From a checkpoint of a small transformer trained on Wikipedia.
Training: a variant of Muon for these matrices, 153M tokens, 8423 steps.
Each number is 500 + 25 x the weight over its row's rms, rounded and kept within 0 to 999. Layers, rows and columns count from 0. Numbers have three digits each. The size before them is the row's rms in percent of the matrix's.

# q: layer 16 attention query, 96x96, rms 0.134, rows 0-64, columns 0-47
# k: layer 16 attention key, 96x96, rms 0.133, rows 0-63, columns 0-47
# v: layer 16 attention value, 96x96, rms 0.162, rows 0-63, columns 0-47
# o: layer 16 attention output (transposed), 96x96, rms 0.134, rows 0-63, columns 0-47
q0 094:513493453486489507488492496484469508534567509545538575454503526472491509507489509523496490543474425514454510500504491499459536488500517499531504
k0 059:528497452496508524485462523497458502559559459542484498473491491493505479495512531451527503512486450529460497533499477510475516500523538514537487
q1 114:480497470483485550472524526502481520507522527510500469512521512484469502508497490493485563563449485478484493503484463502485464509519492496525503
k1 093:544499456525502528469504499485483503529504539500500491486525502504472465534490498536516536485506459498473494495475445491490503506494529497502510
q2 082:516522492505484488514510465521481520537541507506516534466508478429482499525510506516493510516429498457499479533504521515476522480504483518504498
k2 136:537507490504494504445512474501502497543510518499494517494479466465524473512516531521481502468473489487475450529503534498488518471472479531499481
q3 113:535558523526525480489521457467495517483470487494501491462547508509516477514500509533502502460495470479487522524503503492564502514500514472544529
k3 117:500513450545494459500543462538492503534515517462502554488499497507487453526500488497488498519493490471484538522526514513504463529499475441470523
q4 090:548529477472496503501510482514464516555507507492452532477549489457511459531501531510550487509452475492519481490496519480501527501531532552533515
k4 074:519503446497466516480484500488471516559543482503505549496531484471525437532504535518504490517501474512500480507483482430520515483503516506544542
q5 069:487507469482464512472476467503519490500479509528486481456540509491494512481484480509469566466552530499497477489519497512473510495525527470505485
k5 086:496532575493477487486510510487533505435539483475490472494526524470528507470487509476488520489481515503495504518538541536541518464512545505502489
q6 144:521505510517496508507508477512481526514544510466495495527496471467477507511529515534511503537469502485503459515503487532511527503493461529448485
k6 098:534469530519479511499479475448543494472509500490474472450476477519500480537524508524545488436498505516510459469526513515521560535480476492504493
q7 091:476511558478476514468492469467544495522478449476496520524497493512560511510493503475515511517502521473471490472515492461485512468466491516538498
k7 091:479485531541478475496491512495474493544450500487496515474505510492514500537517501498508489501464511483477521498528492489449520456494496529518488
q8 105:472479470487486509513478506482496494464473515479513498457492464564526512481492467515492521512528450515534469515525546508514501506504479500495520
k8 105:491503484511463510492511493495460485477476479493461476452484488501496529487504545511548540484517414492504497483552518545535510487477477497505516
q9 088:465520446479455501466473471498497441469510489530502495457480535529513519494497495554482517549482451452473485481478489527480517482480486537495447
k9 093:465496505494459525452462476449495472459492483528505494487472512521509516500515480538502505540506442472507490505467466513499482489472477526476477
q10 094:456470504519469509533478502496533563473494501475532529531510479525518507519498482524477478538507562497470503478482489498489549450503556461527533
k10 109:500513509479483511515482512504491535469474476504435474491508499536522507508482536542491484504552549513498489489449486484517499466490535508482498
q11 110:529450521503457493520518489516507478513441491539490515544500496490464477501504551553511511526480485427512547511496509499496507503501531509540508
k11 103:487477462534464505478512493525503482460471451536522512514511508499482467503472535532529488493494486452511531508518465508497474495465534456565519
q12 094:529507500528503537492514479494532539515514523513497496487468507495466534505484545472444528452494512455513497509543497539509488469519489523479542
k12 098:540528512503489520513537486460493526515477526529532484520461477492449536494493568460492523467483517483541520483488517485515491516521487509487502
q13 090:478521531518528486513539497449504511505524481505454526501503464466533508495473537465477471484501471538499512513498507471511539487471466514533496
k13 106:479556520489513530501520487459538533469467491526543511491535497477520499491502551478470517473522439510526471495494466460529515509474517519529477
q14 094:510513522508471534472496487483539518460554490514481496491473491509516511545522542519478506544487526537487480493504477530497488511472509498488498
k14 106:549477525522490538483486497494463525447522472528502527486517497485484526509494537510485489549486551497502508480543476495458492500475500485477496
q15 093:509466495502491503512487504476474521481520521464471496444457478501502479521512483513488458432525501515515490457425511514512532515490472503484470
k15 102:548468461482477536515517516468470486471498517480521505484483534500512471487482483498519446470520509512513507437452531476528495526497469511475496
q16 092:473534505506534483474550495503506502500520520484535502497525537517514496500482442493490489464551490498527521512474490452474482523457523462525507
k16 088:510466481532508507512493493482492480496505488496479490479522527467523543444534492477498506454532515498570516529477475535514491493437506468497491
q17 091:504511505503465478499497457494474518499476499542477541475509523500493439479504530477498525502500496519496467500515490464480520488523511544513512
k17 091:495498510535512472520488470522513486521490507522476511485499509478469419458515544465538511542487505505514516501459519448494502491536465539507481
q18 101:499446484512432504500517518474502483508516514502495464484516495460523505480474525494495522494522510468455489496520517534457487521505469460554478
k18 102:500501480474452489528535518492491466518540509482495516508481498485519493487508519497484499502518492465465457526485497536465520507506467504489494
q19 097:519524504481461535504505476518485511515524507499506529494562468498480500471502511502491493518470494465520493505443469479508469494500506504517509
k19 098:492552484516467515508492498504498486516530526477466530486587496477519492459512496509479472499510502497520497509475534533508496486474487486558470
q20 113:524517534504464514446506499494502520464528525510497474488539490500512506494484478476496520488489484521434470524543487508433518490463519483487517
k20 099:496473522468427518446526524493486492482521499506457497526548472534495503515501497470480555556488452510471466525495475524492507520472533517499475
q21 102:466506524551513557514503489462532497475507491474493510535533519555541467501517494495532510472533486522508508500511503520534535489542503452489510
k21 103:490519544523490515506505490459479517452489498507488476523510553513524506502530512499510486457479520543505526529496514481563520468522488489520481
q22 087:438511542486470511491537504497532508517467485542531487487518502493460486505490429485476494482516542526543540502524515518502521502481473533513523
k22 110:462486518522483511480516477549507529522475505550484502499509507489458489507487467509470473492497478497502558508525505485493535501484521545502488
q23 099:548493510485521475466485497475491490494486496518541578520519478524483512516556497510552497499503487541519533558480509488527475502498493513494478
k23 102:534486538462536473499496489476476519486511491490525537504516514492539518481525526539564494505474458502493496520493526457574487514517510524502448
q24 089:463452506528500537518490541536494485484495536522506425503483495495558521505477475502510484456497535502511519520513466526521490488467480487500474
k24 099:472481523488519565524499519522502521494524498523532493510488491486547525461496485508539493501484535472488539484525509516506489494490490437481531
q25 097:479503503494480504537480485525513496530546483493522503519506453472514482492522493459485462487553483466477493516469523476547514534515462476517461
k25 100:466526512498483484531475444519496510507548501505479520505519485513489481531461508483486510461496470500507488489487480512509510510499464448507499
q26 100:504490505519488525501492554480513496498496497492503456440499512447504456499515478486476494479483471507503481512484532561478489518495490507480540
k26 106:507542493474472524469500512463514500488488503528507486474502508521490516515500450494475486521463442517519513488464513486470518510490516438525539
q27 097:540462496507516466469495510495529484494495448502479489515510506556497458535454505524517416465521507504496492500484499502513492503479525505490509
k27 102:538512537511496468494449475447521515467491493480511503525467508581515467534492489490537447477513513485523461464520480479516516509495536489557484
q28 103:500484472478496506490505498543483540530486535502491503516525499456448495507498513532478523504504473505522543464480522540495478512483488516525452
k28 095:478526494508508481471503475554470548532521525471497536528500486527459492469504496498522507513489477493517528468475483478479458531489482444465496
q29 099:490530552478511541533479504501537483478499542478514467482513464494495517476439491458492489436547462513488485546505525522503513504466495514488555
k29 108:510458530477495511566493505476531524471512533454517447508496449474507489498504489502495489467483514538507480524510544472470533496507505508454495
q30 096:471498490478509526503506496508515520512517493562465445483483522459508423491523474507511511469542520541458501491537535512526510505516474453496483
k30 087:472512483508522510530500470515489516483516513516496447529494529455512456521540462522549518463468495550492484511487467548505545490523492455543505
q31 105:481515499530487506500505496519533482522532490482518462481489521521479502472527512495536523465529511523500488447540496527462510530456488444488525
k31 100:480506502512479503504473538497517464507491470510480457506502516483462535523471506530529525492532551527543455500464481532477505525488504469522506
v0 093:487524463506493499504497497508498490537494504494521440491563492508486523498559512493519541461486472462498497499447497502495504496519506474497499
o0 087:487486541510503496477473499496509505514494507481497506498460530508488490467466501478545472512485498510526468522485485512537527498497494491512513
v1 102:487514527472481514511522506510499501504453513477491498537504481551496523515531494503508527464478517513462512493520526444488492518530526536491506
o1 085:496526458508486470469503508483503512470503516505505508516514517449472507508509481475485500555530524484490513474464466475492495476494499510537521
v2 090:494470447523473485528515521493495483500503556510524539525484463506502479473516464490495533507508501506521467526482517463540474535467530516520523
o2 084:492505515457510488497490456499507510492513472520533427484508515491520515524509516522529487469498506468467506559505478499506513513481499463509456
v3 088:507504504454451507487481538498524497499464567496477480493518481517486503510480493466512532451491497479490490464521540503465503480553489503483502
o3 090:493474540505521498484519514544501523554488461501536526520476521453534482477537474515476502504481540533491491497522489484482544530470539490501482
v4 099:529484504497478551529497517505526451496507497482548495533506504521513463500491471521439498477518459532509468497484527517537487508500510478529524
o4 081:469499525466496506467494462483493520501470485493529441489512530507508510497521538482510543533504493482490516529498505478498517502477468486520526
v5 112:520497542486452523496523516499520443495498524509481483501492451515491475493488471504473544486474536490520481476472502469469501506447521493512493
o5 080:481536478498523491512512516500540508526507472495497518500516529488512566518508469472494474536521512483494512499521522514499501480579490520511451
v6 111:499488538485521505479512495531445516504482492502508490531525521528447547510505481482445502515500497474490479501520446479489488496518507509529575
o6 086:512536496518496481552533511499512481505454511489518515514464478469546503531509506510567490492512480469495525497521568502502504492479525508481503
v7 105:492474510522512534524465465511494470470510495517475501469466534509516498464501473537521506502486504540511484486491491506519502513549486501508490
o7 082:486521495489507519456542527549529508452491536490506510541478510438506496533502506491447477511492506499490464477467513514508508489474516486456499
v8 095:538495496453508477533482522535480510503437498497527520486480513530484513474483510510496478538516527429515520447476538500538529485501499490493493
o8 088:519534520545505529498523506498520525487521476501454505507513506516545486522509495480473491479531507560500501522519499502500554485521470517532498
v9 091:472473455516522486511528494462523538474478510484503487476510515504522474498498516505502476489524465540481499517522496522462543483506539496482540
o9 083:530510538479496501515547541551496507492521485490474545573522511524476546550523500496506521485478544445493495536510479490496517524513470531526523
v10 094:536510504479502497512524500496518546499512509512498535459520486459486517481499512471508575506502522510519488500486555519535492493492523552460448
o10 075:447495503512541513484460537482493450508472453469489461536484509537527475476512471506476485489540502501499513511477470500494541487502437491503461
v11 089:481541529502477519522482502488505497507480503535506498507494503465557469474511511525490509480471477532482490457502553524525512526458509542490546
o11 091:515482477494508501473533491526526518500490494478532548474492513505468519511492500513507485522490560512488495496523495466454482503546535495511487
v12 096:504461508489460532501491503500491496509511502474499517531498507469517538497509475524481549476511495509511488519513460535536506465485536453533530
o12 082:516526521503522468488501481507484479499518485505500496513475512550540439500490532527548441509483491469561497494515522454465487490542459513509517
v13 090:449478460502477511501493503492482493506487507537479467520496453535482506503465503492475484522540481550502516488502526474499503507536504503512533
o13 079:527486518532512496492492471491473495517502485478477493479533519474516468525464457483521512501486468455505450520527486495496488522492513521495522
v14 102:512524474461538472488453503491511539518475536518462548499475521505533491504506512498511512510488530499495480491479547482515508514480490524533489
o14 086:489486535485494572496518516495468517516527480481479479491500524454492505488466466517465512488522478510491520462544503518498529493520503494514538
v15 110:516512542481530485468490480473497501475528481456525528493529460518514497519549513482522490480529554529494515478533486498539552496518471472513516
o15 096:470491473494497522495496497507561503507495491548511488525491530483501497501443482516460499524477473473540484506502514500462441535514481488532461
v16 102:503521530534498455538507502505494497499525517529522508502495484509489517522475473503491490512535471540516464505490507452515542469489486469481491
o16 070:471496449513463486492505524516446481510506540466487516482526521530514523459483518489482526542492493544511549508471515491539461514541511522522554
v17 091:523468509481482495535480498482564504502480454487540456509496499494510479530482503497475498522488500531477528537493508500526514531498492496467486
o17 089:461473453489494547498516543498506492470514518518516477481526498507488515474501468480502516504497501479529507493505464508478489510469467446503524
v18 109:526497494480518465491529456498440510502526541522515495491525545507473478469448493458521451495486492535472556493510468506511521512492501481491511
o18 091:527527481518470461511495487455505456554519455494537497556468483497476505533507496560519489515547508455514454482519533473495495488494517511471495
v19 095:490499508497499561497504485494458525489485511548489490524491491508574485474511539532517512502454556495473515506506502476498458483492491529475442
o19 089:502528493493496470494492531492540480498475478442474503458486502521466491547500500531489470505491459516520465491485511516540534491459509506474505
v20 103:501450487477521503504484523479485514500514527528477480475480554510519564504497479499534507531513481465489542454469486475487525518483537474480429
o20 081:526469503498536476516492512538460471473483483473526489505495503488450502532477525499500512497521517522505502497504513515566471534531491460545483
v21 099:495493509453440504510506543526488496503511510487461524514498514507457491504500507476479522484492521506544487544445495454452478439516504517524501
o21 084:569446491492556491501509486479469505511491478499486518545509496515525504481491517524512499503507497506511525512538518486492482500542523466537554
v22 103:488520429475521540488499538515502502488483511493478470513476510469499541537502474473450545517481488510497469493486494476493498502498548497480502
o22 096:516488501540524434540530480493533522504506495500498497481501486541485504496491473521539476458487538540511517527497504503552484465521483524509552
v23 103:464496508507473490528485504525491527487461496542517523516529486509498521508443514546492515543501482509466512495490485531490549503533492449489452
o23 078:573477522483528501479545490484495463487519495459483529469478485497506462529516523474505487483519496489513503490516508483488474504453446564489450
v24 101:474510511471503514473496473492460506512532500515469478459500486484486492471538508547533484526483546516484472440487513532533533511492518540502488
o24 083:463476506540549490492482523481501547530495494489469506456507491512485527460446483487461512494507494513494538503532526499512504542497491463533457
v25 088:467524496505509535525476525536554528495465454524477507485523509513478505495453541499456537535492518455479500492530528463501532489498506524465458
o25 080:496514500511485438499508514488518522514529503517516457502465485515463492480560450528510482430481481494482462514466537550542486470532531483515485
v26 105:489504485497545530511491519508504463500487477443403513490468472458498465492493473515467532496502530492507499501500536505482476484493490503479469
o26 084:485518468482498542505502466500470507482492511572507531502496500512451487472505531479524496525521476537470541459520520471502492493505496473503525
v27 107:462492475509511494488503457485481495477510470484500500524499508575491523538475491470520461495510525514509428491514508508478505528510481515482482
o27 090:503553466491520466514493511518452532477539501497485487543502493490491522483512517506532503494512512509543568516455494482498518507479494472489507
v28 099:476463486460473465513476534490484480489467465527488525520480513490528486519507528475489502522502442516475508537489486510540495458469477523444510
o28 092:543496581512521497509505505492519513497501463452497510491516494475517552529515518535512521488472528479507522480513536544474492483487518476515470
v29 107:508517511473500492505556527496540531504482482453493494462485509472500514495516532502510465465526483540500511492465511505493474519522495482464532
o29 098:463512482501489522500442510446507490439507513503502517479537492521466497515530460488483534511491496498509505461526556496499528505500475493487491
v30 091:517526507489486489488513526506528478519524478524517497460519509458510572493446496501493469499521533489507472472496492486506524537551480466468535
o30 080:488514534492495498486444480473510518534514530476494498513446538527526476519524533514516537478506513516491474504504445491507499439451542453505492
v31 100:504512452455519508506498472494507512537485502481499515496508501491522499480487508526471480472519524528472485502493548475504541541513535531472519
o31 080:519478512515460494428473524527490476482522510469485489472476502502484511464471485460518489510527500500479505494469490541533448515473497485489448
q32 072:498479517521499474501478482487458483528482537517511488475534519492526508528515502498548469522532496502489518490492523539479553559486513493544483
k32 068:533462482499502499497556529490451483550536471534446488485512503457481490525527515540499484532503474505503505550483508474524507521510478525481505
q33 076:497526512528518467505490501502497451493486492463489475509511510508578526509460441473490479457539490506499469488476492490511513551482538492497474
k33 084:455492493476479448499457508506537495478455564455516511507494488503499477491480503471483486516475533491461526503532522532490500491507497496518510
q34 137:500510498494502514511519449500470533550517532508510504478490462436504491484519526517465504526424504473494483516512496496469538457496490526505497
k34 101:518482497533484502495498453452529544513502531514472495456487463465511520530525522508508515484471509506549469457502493536514537504477445536509476
q35 099:497454487492493479469463503516493471528502477501466471482505491518447483512501513514536461497525462468472549483482501488485497517492540474512488
k35 086:474476518504497485468499509495481509491541480463478470476501488521473451480546520515548466472516496458511570468469479511499433506482535491487488
q36 080:471492508486516529522518501493546479445498540514452499553465485552541493507506508516498481484512520546489518522495483476513511505477478496458471
k36 054:504518525503496464492518488506547565470475467494503535491478493489456498462493499464492476502505518486508497451510512486491466485497515476513531
q37 131:498494517535519508541506467495508498461492466480489525510521512547553504505485477500507466466539527570543470514505503506515516500476488489490508
k37 087:500527491433511488529460523544506482479490484488505536516512504525495443533490480436498485519516501489500524504520549524502484473499511457505506
q38 057:502515493466485534519507494504471474479520466491507482535492496469487510464447506470514518518533497493517557463489491458517462528493554475456502
k38 145:494514502460488484502478487481509490462488496490523495509528519520481512464489454462537518482542505530526538472514495518511484555508524496496510
q39 100:514543538509518497483498484486510477499528474501490503534491499508526490513515531493546500528498479469510538520481502446509449520511540533476515
k39 102:480554496542499481485457484487517509506514518518459524519504502504481524481529482495531485497522475492522475503480544493469473520480513524519488
q40 101:538510501521478537506497503469532508500511503496501503482485446526482463549520506489500509504479504530527521485480516538519496496489459495507498
k40 112:507513490485447535505508445450483508472471507530531506504509516552469499485469482517523507501500495491501512477500507509497491545496498472536524
q41 093:474502498463467497484475511521535471478491508526503482495482508506490496522533520518484545556512514485438506477558516522455506493496528504551521
k41 098:474500528467479500484526455532462488512513500491528509513471523510538516464513504523457524544560484476460479511551494478492484538474512505506509
q42 089:506529467513487462454465483535507468555512521493490469523486504472460499510476534495492459493485474488506508487511477486520497513533534547527519
k42 108:492532463519485454479503468518466482574503521516516514519467522497482485490488511516500468515505454482502500527536501467499460520504505525539502
q43 085:481484533541505524500517501453533533474476550515529528529546516536491528492490500502487525499521516524488495517503445542477481479503489497517481
k43 082:494469529500505485493522495462469485501481479487507497557546493492527511550560487502466496476511508482479515552536466542490503465483525546468511
q44 093:509505522501505495505523501502511469513472492500481482472529509487530468518463540510465486508472480493466484476521534478529539479501472508541519
k44 103:522528497502508511505507530520494489489500514488531553485522540495508476520508514525487491514496510472472463494498514469500465521515476468522524
q45 088:488478501521501504553500551516483539495474461503493516499477494468484499488512507498467497462491487509503518539480501546502476467458513506541461
k45 084:511494516520562499522524532511491532495492532511545478516453510518542495515485482496484485450510506493498542517475524556506493479491477507543490
q46 089:520493526510510507529500504506483523493484472526462556478516483516527462530484553509514515498524479505528511501472533449568512473464511496478502
k46 086:527483472513499472547491534508489549462490476541504579481504456520522476530505531477536492534508501491499536482503469475525527495486488485524530
q47 115:535501534469482525557516510460473520494474521521520511463519477509513503534497529524517523513471501503556467506452484451524534470493491511516501
k47 112:524499502462493520556560538489490510507490507477506494480492465534495462535517475520496474496481503528510493536434533467520512489524485487505512
q48 092:474503487554524522551490518476473532483521485490528514517461494472538492462523548516486481521514491520503528492473517494553445508493498481498535
k48 085:484506480538535525506485473474519547485491513485454460505499437486528549463467486549480523495517472524508493472466482514542492520515521469489479
q49 092:497479468461521508532467471507537524521494540511498487545520478509538494491493463519500539508479542538527512515537510494535485484503503510528522
k49 092:495498489471547522534485517516535524489453508503492479483508495519530472490523492510514502451499522526477514506508512494527494470500493506527511
q50 091:518464525528502477453511518471462474492526513451486517493512564500541521485506483489482470496524479494473464531470497496502540536492487496526505
k50 088:451516501488489476428494488477505538513518473492461491511483529545523516508516485543484452506538502473521508527501477517459515521509485481493473
q51 100:495512482484484436514529515492474515475506477475488539483460512519521495527499535524532496478459540495541482544504489525543511490491485492502541
k51 088:496484488510495478518508501455519510447497509492481478474475514471524491505473491563541529511497547524545472516506483497532510480485473493469472
q52 113:516458461518469497483496485506495524464470514549494488472540522496534533527521496516493551498440501497510513516494479507512538455523453525536485
k52 107:491470486528477552491507500528427505470514490536500479508519499487559472517472486505460501540481511474513519539482524541465500488512512468546505
q53 093:520463505538483503486503508507521511557485528543499493502506508517505451505503467482504493500517517550487518481509480503479525478493498468503532
k53 101:499472546536486492490476449532499475531486491508491480532496545519539470482492519500490495486547503525468486508501516502460516431471479472502481
q54 108:487537479525529520466534523469499550481440539537515529520498496504510483531523485451498494472476525530514499517518452495502483464514475514526541
k54 102:511492503511561559502523557482552513485439495516490474471495522483504487549560521503494481475468552510484534505493509506484513480540525486511502
q55 100:560485508502502480467485464487502445567514537487517482463520522456513491512488503508488536521485511452482512475467501478485533506507565497541473
k55 098:538471422467499472491484535497495470559522516497515503491490509505511487474551544477512529522477546475475511515471533484497489500500488488511502
q56 098:487488491503477474499518498470507508498510495518489510443484508545477466511559519506522518457493511490499511524498500491478486444561474527487529
k56 103:516474507494508501518514494505495501485543504496546511462509487498525518482518508501544539515472493493477498548482470448524494505569502510469536
q57 091:514502521501473498522538525465471538520473516483519527491510494493420511511484487493476501506514491520502502542484527499535513509502483471486528
k57 101:475484491532489476506508524474510526496461531505485493469516530465450491482504512507521519504533468538514506500508454530512539508472510538515448
q58 083:481484526539510530477485475510517520512532487509505490484497507471469485471497530487483501476521453511507514491534476510566495540466508545482506
k58 097:464488517494489523459485491487508529481523540521475535500510514497472503470510497477484527506513516474528492464503473533512493518474491490498501
q59 094:487489508463476531545460512528514464500549486478502498482482517497490481471490482450505512491508471508482498507508489499430412502522500506498516
k59 090:481498525516469514528492493501544500490532473466515492488510457484520527483423504482533496511530449510507485535517529506476504513495519485503487
q60 122:490509494520524464487470474528488440547524484486487530530492504460524530480496526466502502478495472463488570484485508473484491509522508551511509
k60 099:462469519524521463482476457533481452546525503499507518517499478455503510453496461506495508501495515471477550455496518498492499526533489490524504
q61 086:560489467474491506493517504494474522512531486489483493491540431526532496492495481507509476469507521523519519542471483511508497512486443530493494
k61 082:498470477478437534524499511491485520489507490504513502503533447526511484480505460507512484500469514543508489497524485561509524496491406482531528
q62 095:494502500501499513472481489493447500516482492513485506513498496494514478506455548520501521547454482460482492500514482521504491497492553484525485
k62 097:483496453512508516524502520548462482548505488490512501502499545516532454539508511528483514555488475473479507534525506494481517486505544457499540
q63 100:527440489451507547523508474473498546465490496498493504489520511507487473511531495494486477500523497541496520520512493475495514488518462479501534
k63 096:540492502481517534534471513452503520460500487518502522479526511481517506533517507474507507505490465536485490526521475500543532490482454493509494
v32 103:526528526491562484478463512481500473517494461521500445492543462502538520521511484506522513472492518501497501474534489499513519469504531520494537
o32 080:525494483529489523509542500524505524515513552485496515510456500500492508487485534498482466497513525510467494539489505527520501494495498447558481
v33 099:448510503505555501504519532496484536491469451510520465500541456533474493516511487488488480540477486517529532512501478489522449490535470474528516
o33 100:492509509516465484481482520526520461531545528493542474527499566503516525482514458495530521500510493471462471506525507494445539531515518500502526
v34 100:502447487458514464485514487521497505481474566446502519464497473531486496482471520510503465482523455512534527512521470497525492497517517482522454
o34 085:499501474516526545497530509472531516499500492512504499505505507450509547520522498468470587509478528502526486540477462497480495469491446525462526
v35 095:536483509479505530514482492488500475505474504510482502472566484446467467495488490533504511511469492469521467483495482498538509486484503502552538
o35 081:515512472522504495477525519523509523527525508508517510479501490523483507485544514492462512472501519532482527499499553513513501517490503490437531
v36 109:462470501484465509525506514501477498497468500506507475517506490502498514501527523498519498513506531504498514481565556489491462502495495489472513
o36 087:543497503508542451495507485544484495548533493489513532510506512463462482506469517515519510514485478482496513505491474496491488480531530539484482
v37 102:486489504481509511523533502476479499480536515492546481485509508531542506474525504529526522499478582522525490509531480461489473523563486455501504
o37 089:503531468518514475491518503512505471493482510498499532566502496497474491507490484488491496499522502470453517505490520493494489534476544508538514
v38 108:499486493493556484501514524485488506536475521519469495476499490513504501532494475479516486487501518484494494517502588482505473471469478515500460
o38 087:485501482480495506503472507490555467536470492481546488498481503459514518450501475448474510462507488509513511472475464517534558550515477515460546
v39 088:481454456487498486504455521518521532523484478561515531494519491479547502467503552473500539471471515475505446543510511482487517477491516513522516
o39 087:467520555456492489466498516463500507523496505485489447465475488478473512480478498475447492533533469535517511490497562500489486526504492508530493
v40 121:478501479485511496505517512514505498517492515491439501525488501532494444496515506524500517495523483468507523458494542487474495531503523506465548
o40 093:564512499506478523509503509440500484505521475539487496484487481492540532513521498482519452456492508577488502527507518492519536526515468490543476
v41 110:499477535549487487524549511518479458492525530501522475530489519537512540478559496533535496516499486503513475523515433509510521513516504486492541
o41 088:489490519484475500512462484550474512472523489531525505481489457478469489479499556506447521543512522526502518450523520533451530488535499508494481
v42 096:500503531504548508470492524518530529516492490519496486488451464538508550475471508462465486498534510506490499523507492482497521484532521481473495
o42 101:539502487484462485507513480511486479468475477494496506508526497538496502540561511529570501501469490485543501543500507463539524482532469502552534
v43 096:466530520510516480512502489510515542497548497451494508533517443499498507527499496513491457530496484546535479501523502518491491517510472511495477
o43 087:492512495515511479467497519488521493489498485522483494498522493481485532444492494480511492445497464464488540508509499462464528495547506511485479
v44 098:506556498489535514472530491508467515522505496479538497544470487488505521497520553511458471509539490504498467483495509476479475495509504485474439
o44 098:512465493509466560509487502496525537447496498489526505422515480490523479518482493498488538475482540513493505516518526537505571493500453488508444
v45 109:513521485507486494499496519460493541499488498479528508487476507505436532519505503479485472528476487483508519476517494473520507488502475516476576
o45 090:455486513512458492465464482501487433497510509505507512478501445469559471487475513482491496532521478488499486485497543525498482499512521482543451
v46 102:516511542493498527536496490515520508488480450500513496522459495444506506529489526460520501508486475514517527483523535476559508483524518513455451
o46 075:426513533510477524464505533480505466523475522507504472454536492517488518525507482481464522480521519535495469482494486524445482514478497503528498
v47 106:507516482494490505511489529533496461481485473478505543535545473477454455454476521410510504479480485505514476503508503503528477506482502500468476
o47 100:495490521521518469535487456497480534523485487523473521515470474540529504496515520570502472481516543497525508498510524524443557469511516531497478
v48 099:469520486543502515530476510467526498502485514537581510493489519495494515487474507520548529538516444500520535465533467524521512499460486473466465
o48 091:510491487483484474445531462536494479492500514504541495560499537512521532450490457489494498458530535512508463566502516479504480491524505553508484
v49 087:486523455518511466520475475512492482543526546463486498529478519534528505506527490462502499486455482532537484532470505496466474501504440491507493
o49 090:515491524499471532520495496462473523445516506535476500475480497514500469462493524552461477520527497534504539465524517525558532527446516509513436
v50 111:470529508459528507457509505524496436506531480505530477545526483485515481512499499551525486431521504532466530489509504513525532482503497445512485
o50 085:541466486501509487504492533460495521466507512472474513425470517553505507489461520498505505532457490493503483494492538490522528482526527506437512
v51 101:498481469515457500473504485516498454491471503533463533493479521520495491524460509482461498535475502487471515524494482520536521499485478462523502
o51 096:487504495511543493515507524528545534554514500510503483503502485519483519505566441503534491492497526497524521500493497514479490477503524529466550
v52 098:520526492513502515495470514497484465494497514513544500457508514513518504498536507558492496515545505457522505475549535475479453559471524506490516
o52 075:497493503505504488479538480521479541497492503485502496531492487448490522491529491460514493452457529550527504498474500497507483447503475530473462
v53 093:486473509468518492525478468524478519507525536554426476477525492522509502474517470460541514494515483502501508521474467474486499488482507466561512
o53 109:489502480530501469462515498495506479517505479448524475517483526491497527537508475498539492516515488449476488520501485470487495506546495497453513
v54 093:494504492528510504527496510513477465496517520506554478547531501519493485474461500509499523468433500512479512465551508510517510492410518562510469
o54 087:520499497477482518521546514493530512499482471499475513499545531521525533545523472539489488566515515447545502566481490491517464511532510454452516
v55 093:511493486511515535514496511521526522510447459489498506496482523465525515457462503517473478497505480537520491516518558496550495545450502548516532
o55 088:552517550520517517512510528439529504490488501486481519519512473525531468534510562535541492510476527522491449467506486510506498483491473487484513
v56 098:472492504470508502528461451474509523494457519514517474543488478504533504496434488471492495488467508465478510469486466504511543462487489476513496
o56 070:510493499498482519511489481502559522507520486521500509456480509460484502488514511506520547524501453527516460469523495490465446575531507514491482
v57 091:499495471516488496491453467459544454547490530507535527498504522533519502518484512485519510475508503491503540493487516477503505547540488508501500
o57 088:507503504485510520489525498501489492533534512493452503509519498460491476462508512517509504523482515449452523467505479475516519493456542495492473
v58 103:492493524528470504485467517516503511529476521511525462506532486516455578465539495454524511497514540517514504514488474508456565486498512505513485
o58 090:507481477512542527512496513457517511470499503476473532501493497480541446546459482523446529494490494512456489484483461503490514464490500491510513
v59 112:481506508517531516491516501479547516501507452485513508511520517498479494527548536512527527500491517526532491459514522485499519490477474523464476
o59 084:523532469489433461522514523508470497550518526508488489547497443478508508500484485515498480497501510543492532529489446525497528556494524526517520
v60 101:462487495514473505491516503542486532497583451479490503518470498518501483485526495495519531450532545488513529523506476470505508494498512523509509
o60 075:485503508512501516524512521487588509467422474494512455520531510502491494521491503504467517510474497515502457470499511517501502526521491479514504
v61 105:511498518514488518511499488520518539505508524493501539493522558491484514496436517503545482502493485504454486511501466523457474506516476519499477
o61 073:535554480479488480493500478468485443504501506532474488506502472523514487514537514522504525497496503488531532483463482510545472481512501525524463
v62 096:489443490537508518490454482471469487517491495525534473491507536503483504484496524488556497491484509481508521453475472526487468501522437457521501
o62 080:482535532497475496514509520510538516530501489497494506564496463496487507493546459520460485544511490501523508519521493476507526534502524523511488
v63 101:501460489530489471463487489505499499483496472492483543485552476450503531467476510501509485461478520510521523490478499534510517563486503517477528
o63 087:503517499436486555523517483489475534476471520530482489506497501497488504533496498540509491539494517500489499506490530470514514507531469515533487
q64 094:500543500529535517490483483529503521466520497515518454506522486516478490487457475540493488523503478493477472504497518501502482466514494468521556